Each number is 128 + 24 x the weight over its row's rms, rounded and kept within 0 to 255. Layers, rows and columns count from 0. Numbers have three digits each. The size before them is the row's rms in percent of the matrix's.

# layer 13 MLP down, 192x512, rms 0.0465, rows 43-191, columns 320-383
097:165146155101123087110109095148135129110080086134099120094165100129183101150103142136147136111148145137106108116116174141147107096145141087156131114164145128112145115111141130145104119135147155
095:127140158165120163135096132157100125128128098157093062115124094156103091121115135154138165151121097145152130120164163164162138083100123162115112133102129141117173104133154118106118150134100172
092:167180141141110115152142150090136117153144131104134142132179069114138130120121135104098113113157112140136090164148077118109114130119135117119129135144161104132119101164112158106127129130095115
107:118144124127144136105112141119128091124130123148108095124148108146115112156113117123130117128142161129112124135108152120113117055116131125188154114089098125113127141114140142111137127114124174
105:164128144081145159182153171110095159121112106146116111088130103162131140167154117107143105130164137119157119127091109149148120138119138099130115101093095116110112108184157137148108133122111114
104:110106121148156110163180131148115132096156120131068129169109130130090170126066133115144118107136134133124101096131110175079107152076115093091100092127130136106118120143105071172074162130131135
098:169103153094152169152123127108105131112164085139098140106154109116135151153124141100119133136134118174126093141143131159163121131109099106147103125153108127138120139131049145134154171089166112
096:124111149122124115113086150103087121153122092184122145138101141126128097089145142120102145137158118158125090069126151150114138110141092110137126154146157121152068129092129126102115112135114134
097:113119162151173119160163062110163132167141100130106164123119168114130148147155100102109125120107137119112108126118128116145102152114120140121124113111122138142093133117132115105130116174103124
096:130130096113127110128125114126094086129110102151122155093156109122083104126091120075144116145099166127105169088117146104106108106141139133113142138102158115120087151157087115146091133135106111
098:124148146103100100080143135134154109123122130137131140139148126103191124132140155085126096134133137112109100149085111145140144125166119116113167171111156126095097106124125085132114109113115125
102:147147121115112082100153096118111110125132080171135131121025118135162110152097151131166097114129135100130057140109130112136090105155137105172145143128107125121113117120151113182145081119156099
097:154143160084132084135106176085103117081167149165106126152084107124113115140145095141140105168150141183101167095147142146149105127131158094070155170113122140138127106126131082125100176132153150
104:104138148132123095132153160100133111137125111149139116157116106113139099117111149174137125088157127154158195117199163141106086163106154093123137163124131097154155123146114144155119089139146122
100:165115131114108119125122156122121156095149103119146114157140161145121147150140133124120126166111118135106149077142137176084110143125161104150131120115156095125129137157161137114144134135143141
109:086125155151134146117105144137096145080101144124114138108094097136109118132128099152124155141166134151109109132116096131123118106138103178154152163096090126132100103129143136133146120170080115
101:114093124129130114129133172166169135151133163129157116121096151146129091136112138141119130112084119141131187178118122129135059148092091147146157113120143162131112113097164123128128166170113147
093:130152091166118111130164143132156113133114136115164146122090120133130125093140098100117085144144136080115132117142100118131135112130113083128144106141150089157123108142170142109107107123133158
094:083098122133123152154125135073115125121150172116132100126123149131154151145128167108114134110168138151135112104112127102077094153085158125137146171083128104177141124087125137120123128138164094
097:136137137140190111126125133112135165119125127122110138157092166155148057148129085106114119130160107114179123132165141120119102065157160118085159108144130111121114101104116145120131089132119105
097:112085152140107136154149149165147172148130145112149169160162163099100145132149177121134112131162122143095098137072116171098127136127137113125111144108129192165142148111160140119085131150112132
103:093132139153151125116164096105145125118133112162131159142097076138098122123146127137138148134138131126141151090098104112087123137135092151113098150148143128161149175099106149143137141158125113
095:128122151118149147128132119146175094148113128133089157122157078151134141131153087087078117131077145136119117166111154131142067148131132132105125127156109122097105141143148127092120113140125127
098:130111141156095085162080158143139103077135102112134153129118104175133160110132130125109121124113115096141137191109134120125133119149131174139091140127129117120111146108120086110138111111165119
099:119138101130145144072132122103090093074115178164117129109180111121145108160136134150159128186095141148130131088139157105165073163116136125114126154151156162130123080147131158102122157112136135
096:158155109141108116146109141085174139104104148113128144193146103116146196090172126113119125116145093120154172097115160108126134122137121140139133156135141197093123066135130088115108144144133140
101:115150144105107117102118121094113158151129128118174114143136088159113099162110113086150116142077129148145153137147109133135126099093126116164098140135173138120120155111138133145118144127118130
107:075098103110136105153137134135128129130127132115113097070130112147172122099167118123088117151145138115156154130100100141111094143135131155098089133130172131115101127152140121092164137139130126
098:146110104143158181149184146110105110087113122169101182123117105144135161151125132090103116123137114123164123117175162138135102182153100137126134101119155118145113142124150133153107092082145122
101:127088161143186148130097067122117088146136095119058135129138106133123149143135163119139130142156112133121092112154113133127124094142154113134082162132127127129146135136125130085121127121131162
095:116101162158131157135094146134136131123117103145151113159127150114149128147136140159115151142132134159124173111099127069135110092130128107107157155097104139112123090137106116099131111099155125
094:148122121133115111100136142114124134123131121140121142089122112155179123112076109129131099124106142137138113121145136114090114146127130099149153167129151101128148097143155195137147169117132102
091:155149095158161169138127132110074114136129065119096096167112093108131159114116115100176120095172087166131127164144139122120135118135126123090120089139122118136110133119123111098143151107147134
108:169144117133118116106110120127142119120111183070139134149108096152148133133094113105102148121153102128137145149155135129144159143122151115140118132160140143119124132137118123161159139131148114
098:189106135138126128133145178122109156153100148125128111108121113120109137122170126103152165125154126143139116109099104140136116122123162159139114130094142112126112112132148102114111111142140104
098:139137106153116138098146144139149146134122114147121137130123122135132108149145128143121114116155151136100132146098145111149084142112110148151169092149108146105098092159115125147136161143079126
094:132125105112102125104167137121101110132112207094141097088069154108101100152146147083108146078139104138119097132138140100121096124152153155119174115132133135142105114149145157131166123107102146
096:132167132160208144131100139108118132106088143147140115122171139106114119130144152079107126152168135129141102062114125147161097136164137138137090114133169116106121137120122135140143108142099154
096:132123124078123144113115133131147130122153100116148132148134133139096153094119159208113108123151117105084138123107140092121122165160134107151168101126151111135122144118108141130131164080161080
106:116148086187170118133080104119089156142141122167180130138141136144147095130137102168172108120131136156118128126121104115152131159133108138108147135132125126161132156130153143156140124137130117
104:131099138147133090131123139154119153135125139147112102136133149145110113076125105145169140089155099118192087123130185143180107126130189128147176123127128093090175100096099137146130066099140134
096:112169136121120131147116125159133148131097141178140119121110129156150124153137147133119125121159144136149133144140166120087090081114158134133108106088092123133147131136144156151144151119105139
093:097131124137132132108167149119137098093150135101148106133152177132137091124164169152161146115112157143146120090145102132155096174106135125120089116092139152129099104089130103092132114147099131
097:163124108100138131108121097160113100103156128107095108106148127144164125127147139081156125127116132103129101095152137098137166098139127134065096150166165176107118118158102101125159156109118101
097:146106165122116121162146141125115115122164136122111149112155114134121097092137141145111159120125092110105106132166125102147149087122119088140143116122132080087142150129152148132158101102125145
098:135155133122094113154142107131136139125113178108101102138121145116124124150155090105124181131102161056088104138103169118098132173131093172132112148135156137126118141129107132144134147137137137
099:123139122164161119070108135128172101177103134144127127110123140125095077107099079117113099176118142099158126139136090089195134128090106139104136124104159145094134114129084131152130087158129108
105:140116138132144174129141124142118163157125154103107111165125140109133141153109125163121121088149145143135146106125139156157084116144132163145102102147137110136134138162154122130135134163130137
097:114127145143140120077125119128149134136086127095067155120121182124149106125132133141117154097100098082115108093088117129105129139093091143131136104099143130138107169113140118108185127079127122
097:147165098124119186127140104150155151109081176115135112122170162157157093128109141145116127124115134109098136145122147151134092114104152149120088167143116138114146138118114151110073130113103120
096:120139116172162143109113126137139129120069097149127142122084117143147139134112131102127199091138135091132109145152123089135132147143143117108101114113171187150113171120109074125135092134103141
091:158122130140140152092117132177212140155157189126123103122103100147130159113115117081167179120129138162154150128098115087146136131143128134130154091089151137102138084114135150120119154097167145
097:105130128163137158115122084118126134111115136119134131119163137127127131143114154137130101117169116147084164081097098103147195127157097071141140092127130133123119144158117130146098097151120118
107:096140127137146126103129103131163090114114119136108151134123113128119108116094099135132142163109138177055179131126138141087140149136094127137118151089103105150138137101138092136164124136104193
098:160127108098125147115089103156126081095134110130120102155131114120131172139165140134149138133128138142089125127106134107084148128138113116149084120126127165113128145115154116138151166102172162
106:145131140133133136160109136137125133170146100116106136134140143121108132166134089125112120153083158100171134169135144114110107118101147151124119122156142108128129190161163141106157171144132172
107:132110170150152101139108096160117093165135132164100115143126120094158128158164107145097130105161128079095133151152122150113104128108115088080143120111124129159113117088109146119120153067120108
128:103081104137137116134110114143104129160101143109156134156160109134084115088108098144151130140163098131120147116119164142131137116145094155176123136127084115155139141148242107182140056120121144
098:063111103133134123144100149133112121130117136109123155146158122184121089124136129145135097136153138133167097106143153204130149105116159136134141111126164114189157113143136141169123119128124135
095:152106190102096141103100147114171136142096152128119106166118144126124140141138133088139146081122131109129091137174178120133102117110093119131124129173157128108164098139124161116132101137090138
097:102113140128133153169150134153152134154143116103144157113081137124131132094144071106099126133150116167144143141175164122124130098113149148113086108119191130125137173087164141109117135136099125
096:121184103147105129148150132108135168117095119152143138084161114127127106141105161135136153118139157106096145140105124105124090119091135099122123164185118107103123133120087141140106126127161130
099:169136114160135128096091147101126074153127122136134136111111162096109147080128131093149141166122141125057125138135101156136079147161094094129107122154139161126149143099133129140139101107141102
096:134163103061122090154114137167121111126159162149158140066103104137104141122131143159140108130125120103136110104116155146083130133066110133135209133136134128119109112126118146126136145107135140
093:155172146093115183103126111093122107107121151142137141097134160101123167099125126132148128122127101134130133125130113129138193107125104161163109133158129106119151109153164124116131108109124117
099:154117166149122079095167163131112141181117100115128135134152099194106116106126164141113112152152110118173151178149150101117082144113150151134154113159150138151138124131146094137116145140091149
096:102100157102105133114137094113135139173145126073140136117135119125128108151123082116123092133120126159139137128139136135118119144111114122149088097142143141129130129192115121175124098140135115
100:145116139122114144145067142127126161107123129129134124079102106167195105138129146148108116102128108084132152139092148121141102163098147077203179103089095115120116142140115132167129180099109140
101:151113118104136124116146115113149161113092150102095133126147104105143145119099142112108160134111111134137154172139079148150149122100125094147127100147130135145106113166133098148146120117106126
095:125124120163134159120150100079143156149173116171123163132109147135134109128100155079106077128110110130099088153093122140129103148169110141084164130147147111085143110121134120153126124099154110
098:129148143139099102142121114164145105115120093113099150100146130128150186137103107141114122132106122161163101081105170159149148143108092134138134124151116114158086188128115123139115136148107129
101:136138128135128133134118162120120174121130092176144218154134169138115110114095141137136110119103127146116115137140105101142112125125130106107170127103142125092170113130128126176135094124103150
103:104098125170191117167171149132159163130145098121127120152112119090065095123143119117140179112105107127139106121123124146144137127122082095120107133160118149130157121117124092120141114102100151
101:133140155142105138118112149114154102139155128083135149122127168082184116120104155096140169145112133097168107129144121135146105125118174126143112108112124122111124116112148122140111103144083110
094:146161101113175163140144094155140136139133120111138139110164116143126137141116114093124130158091130130100167118099148152147156097128087141143146111136129117150123114152137118135121131132132139
100:153098102153153143119113151104129107152153130122128130142134106159103101134138114163193127078078106133144181134153134147110124131118095101093119108130139139159156144116108121151150109119122110
097:157156157089129115110177165145104131128113094148193128155125134165162139127127086101140133148114159158055123138127121138166106135096137117125130121164110141136135112110126135155136142133117130
102:127098097136140094192104185134089136200120136138141206127106128143114128147127140142116119134113138156139084126103142110147156160140112117137096106129150113129119141099139133151130122149153109
101:173134132129119139103102100130140104117091100158123131074133128118107123137137156150101133133130131095097140136116094121119133138168095105150093147143146133147190172135119148134139119107133111
094:146133129108104139104126113181192177121159158136145166096163142103113159107143187083105158177125110152132146089157149110135141134124118157150115153074158101172132109105136113160125135144122144
097:105111134141134099083162120135112102124123123118158096111110126075145116078084125142105152098149122156163124130180108085113127141174100137114165123138133153154125122138137149114110151116153149
103:163148113139131100125146105154167124154129128126121131127067157085104158109131152172183084144149101150141101153146121147161115127129126135126144140118102127109053128158122093110139130149159110
096:153141163148152153105118095098166124133093101174147104124095134135123138128138112104122094133116156106100120112143120142093142117114132163164138113161160146131151109125118125137148114091135130
094:184152133115113167122131158147114161111085142096139142178099139116142102096119118092135175172113152142080098132112137138124110120101157129140153078089113117100121142135131140131133114139144107
096:103119110134158131117121106127125114112098167132132145158137115170115129124148171147129142102082125130107131158145127140105117106154095138175106126117129125144128072119122138150117191175113100
097:139099124157144170139111124126097136123099096140152146106124147142113127100134163100102104128113115116069085149146128135157150124095107101111129108121111135136120103150149144113124123132113132
095:140164120152156112106097157105121144128163162107113116140094164150137117122137154139164135174126126150140120115126131135133178129078121066131143133092144116107157142146142126116112152084160097
102:082166126158115127136155141132148137127134140153163092093136091129123125095076129142098167131136142140146181115126101146185134161092124128137122129109118149138133119166110116133117119105179143
092:097135118124131142125132157148158129174126123125089142105104115083146088101127139167132111199100113113066136139136140129178104142078097118127129107142132109099144152094136146155154161138121132
103:115150149110124140128121144129129115145127125115098109141156146088127117139069098087099127134137133125128106207141109151122149105140085157150088114172162134116186077136127119124132152122176148
101:140109103168151116125137115143162104123142125152125112156099127096123123105088131109121160142148102146147175114094090085143098139134123123151128117103089123140118154104114150117101124102086128
100:125113127151145139124147116139165136117151176129119126129095169095088149102170133068161145111115128147113108138132140143139095135155136070133131129179098146115159103100137137126141123125127130
103:146159108127122156128108143161100099105174118126166119160131097141139129131080161126132125167113087166139132129133125113125133113125132134114148118127174113133119141115126126124128126152126110
099:159128093178099115107152081162138147136130137149114109143093130120163091121120141137137101144152145137145102110155115108120108153160152114118139123175134129130083113107164105145126144087139141
104:109132145119129131110102113118171162113182167114139124144115130108107149145134135132156154135137114176156090142151184169143148139122098131116101107119149133161166162152112170105134117082089123
095:130131113112102095138127140119151103133117106138156139131098138130145125134135125113131139150147132135131113137124070165116103112139139103075104122183111143111116115140160094154123153113157110
097:100128097093108157127151161095115172087141130129137118090120137134115130115122151149168120128154120093099135075156118147185101136159104119143132111088110117102105126148142107131112135121125130
094:108136087118154083087143137153120167129147137139122084127157124140114130148119117145169135096121111151132119143142155143133158137149162108120132162091164100125173123118128135126129104120086101
101:153115158081127097123133086136189107110128127156163152125148120147100100123161131111095144101147143122110137117182134114118143115083084127125141142092127152140129132170160123129164164173131136
104:142127155161157146124142130129098152108100143185085138108097170136100159196150112131146114148119177125150134076155151137179136177147107136165107155116149110100133120109105100163087116154125087
101:127178111116106136166110112147113109106126127166125157130136092126107134091090119119156079117164109126106168130169115114151117148098105154170142170107139129084140091163124129098169100081132102
096:131118119111090152130124141142112079161150122124113128124141076114105132147103162102089152145108132132144146095140158135145158120158139161128102118113134095127119123119143159131147115116120140
102:109114082142106130125131112140135138134121105155101145091147131114132160116126115108147137164144129161135102095076156186148116056110117115119115123132170084146142130110149125126133092128114119
100:149142112101084132124110127091140139128151103140148137167078139143147156134156103091138137177103128123158125142084128158085099126116100148123119127141131134145095142099139123121148100131102106
104:125181136137142136143168136164191094106137115139121065102139162186156099115138150110148167121089124133125147108098159092147089131118093095078171133136150121156106152122107106103137098120134131
098:150117132106082106102135129122095143125143119143104135067111096126160146151130127099116129116123059143150135115134088135123169106127121166124141130121140126139202121118127183151155122083140099
184:106115159124113124117099137123124129171149092124119150133111116177095102084123118118122144135106163128143097142157119142148113142155119140165107144136152133125141146120051160078129162144118148
098:139112098160140133100149125084154095153140197144124112161145151163099113124161093118114112084157145113148126100092089130114134144151158090094155157117121152157162153143174114129159116106198135
095:133157103095130088124137150121134158120143107090162146081126122119128118148178153106133101147121113081108132119160074084097139150151123149146145177114103132111134180132122126135115157098125099
105:119113149129152135097100131145149145098154144097112130157138159111137149063133114141148134129138124103147112146095111153103163136159117112081113136123141112132122160110111120133082102101138169
099:121131163140090124118133106089123146135152138086087141133144117142114141117149133124112127109138167108140138139087118115122139138107150143133121133134137111121120099126146127170144121146103101
101:114102150131147169142147062104146157143144077164141119100143129130120110159134110170120127142105133140105082086169088118109147146118107125080135133138101118097121126124122155107128131086101111
092:133144115143080120140152117102129124147122164065130123121091140154110087129133159175112101141135120121161133067117148157134158115121155129138124131171112136122124156141139154126087116160153162
099:143138124133112128179107129154132125154120149175080131075088156173163120188134129096138124138117141108120132124131102108117093137178107119157142126149114144136152092161121094149090098130118137
098:124107148179158129121109102113113128108080161135161121122102108102101140127084084131149135155107141132127129132117107125120148169110110123114113131137146125127092139130137121118137148125133079
102:142131125162098140125142131109176125139138108101130116122133108134109176107111143139126132088107124122082106143088124131143073080123120112150115166166164120157094140165123179115132076173138107
103:123119140086152142137151103111129144139124141090114067137115124120161187163116122172131107127136095122113118134105085146165158153097121153126157163142112097116104151132128114141131151125114131
102:114158083113118137115144127119160152101103153149131137123113123149119133136114169144147110114101130170144143106146101100122121148132097111120153136177134142096101114123152139094111175142133151
101:108175144141105105122094106155142124143136095148164116132187121179178097158162140115095142153118152133098141145100127164101115147099145134134090140117120122101160152115119157174127131124124131
095:074124155115133114166090143122084132105158119132108111162151105089160158132131068138159119123114110102157106090153141099127099135147064157126162105112109107156096129151119092084141122087121160
096:111132134139139161128138106121134131098144135131104096123123109160119144143111115135095140121116117104156171164110119167116126152129195132146136101071127169098121081126124090135093141147115120
102:132125110152121148168150139094123138171121110123143162140142129132129126106113134135166111094146118156144072137135133151124167084090143150142151130186092172126068127115140141099145116103112110
102:154121120152117138124116137126084081091115145100150141116119135122123137105122147091128165141129128138113095103148108123133104129139129145109134096130121123105105072141135120097146146131145111
104:108119124140149135126136136166111140183148144097113114125077117136117159140147116142118159111150099142142115113155156162152157136125174111144126169136154151144117103111130126067158123111117157
104:127113100142120144100141145173134103153128143092098138160133151172136107134084138111175147080099140082156138135136122124135109152119144124148130132124128106113118157111122111120096150147122130
103:128148156097096139132133135113093107135167142096151129129147157143121124125141100115124144140069142116116147100134132178132160080136143115151184103130146128121138091198164115107130124121168150
104:122119122111133091131125116182115077130152130055122159109168140103125152138162126107128082138127142153148134177174153119152133132121100133101126128131122079098115088102109133164092140113122157
091:139175150135093133121135150099084133177104101106142157175128096131108140178108125127096090146117122145123127133111106144185127112165163142137121098136117119129069112159140121175140143155135137
099:149158111156134098125099108103138132152106139090182107179107119120110110135117153083137113135121128144077108106198142124090163177163083118081144082119121145165146084148122122129138122120115125
095:126121104128142117093140102139153113119117137136123062133124110138113113146101116145156129132147108075176174119119107126137152089111143132145116122122113137152123159086138135117172155144131135
094:118132153094119159102121082155145123133171139122086082083197133101122034104105111103144114155100139124120137172127132164121126106134117101131122133124126143128130146128160156121115131142145101
101:105182137102107125099162079101116141126117150141128134126093137105138104122142127114136114117122137145082159115083074089123125131150131142095128103135111156122113126151125136119141176109094143
096:125132111114110124121124134159138118136149157097122107103129098143143137125153153144153144126123145092166112165119147136121112123080113147164188129122118124098136127103150124131103142130105111
104:161106107135131121169126133113105133148150082107144110106146151165145107130123161119134119120143089161133122124164113094154152152137106136135130154145130110165091094132113144119131136133129106
096:134127076169123098078097134133146116069115152194126107109098145126131173126162142134162138137121096117175081096131134151143090140111096105134133140128132176136177089135127136104130138110138121
106:129067123118118120137112086131113152145132141104145131173129183108163107092074109140187141127107116182114111125134122136122096118119157116116114083069168153105086104165113164139103124134121127
096:106111128116142170117103102122165082120119147143134050178089106139106119139106129141135149104134116143107150066106120128119143114122160119110130136154161117148121090169116140141085133112138098
108:123130138110121113110158119126123155119126192075121179122077147099157132128153137127143147155115126098167149128149141074124123068098109143127130099131094160175135121085151120084136150145134172
092:119138106114120120114144098100134115119134144127127112158152155149146120100129151120060147122127133086121094101107113101107122150154172101134153136108101106126157131125121099128123138082111109
103:129157100113125110135120106111080130172159091136131161154174148081157107107111141123118089144145156147105105117122146128133095114088116112082117164120119142139148130127120137140147145131149116
098:162123142098106103093127161158099112155165075166131166150076150119091158120087106153109138147117128135113125124126164159126121155130132071118134096127143115116156123149120105160116130121111135
100:085114154121142125121098132175134081094126140200148120121118168138154129112089112145145080153110099139130126090162160097144125123124145089148094101110124122104126141086180146106120132102125146
094:111137130129108136161136134124142167137119123100123111105139144127143117133091122180109113106081126132097095089108131088162176101156144115145117121149118118109137140124129107108143120113126124
102:113146148038135095124167111080157089108146138123122095121145086127185146142128106135098139126143158136065115141100125177132150169110134134133108138161130095126154129141119134121135142120104106
100:118128126118103145143130102166058124145148147105084186095166096114114108115135131128155196130144101166155117133154106083100118114124105136163172154090146126131134094105142150085175139128114150
097:113103136108128100113116121126114121116143122148088158135094159148125158142139084120090119121139151158197174117113109167121092137141099120127085131170125135159168171159179091146120156135104148
101:144114099133109114120113118183105159159156133211139122148123142141093115101114129145118117138143155125121140142142164156117163132160132150119149124161140143137123137141083133171137148143158153
106:115155112133153121117126093165117104066090138117145147114091163134107129145132162112182128110145092120108145115127123144156114100139088109127096100131141123129124142145125124117144167138152119
103:162125156122113113123111082085120148122142130166150166104127063140144124131132119116125106129102118108098123156130099167126089157096117053120131150160117090124109148140128127125154151152139154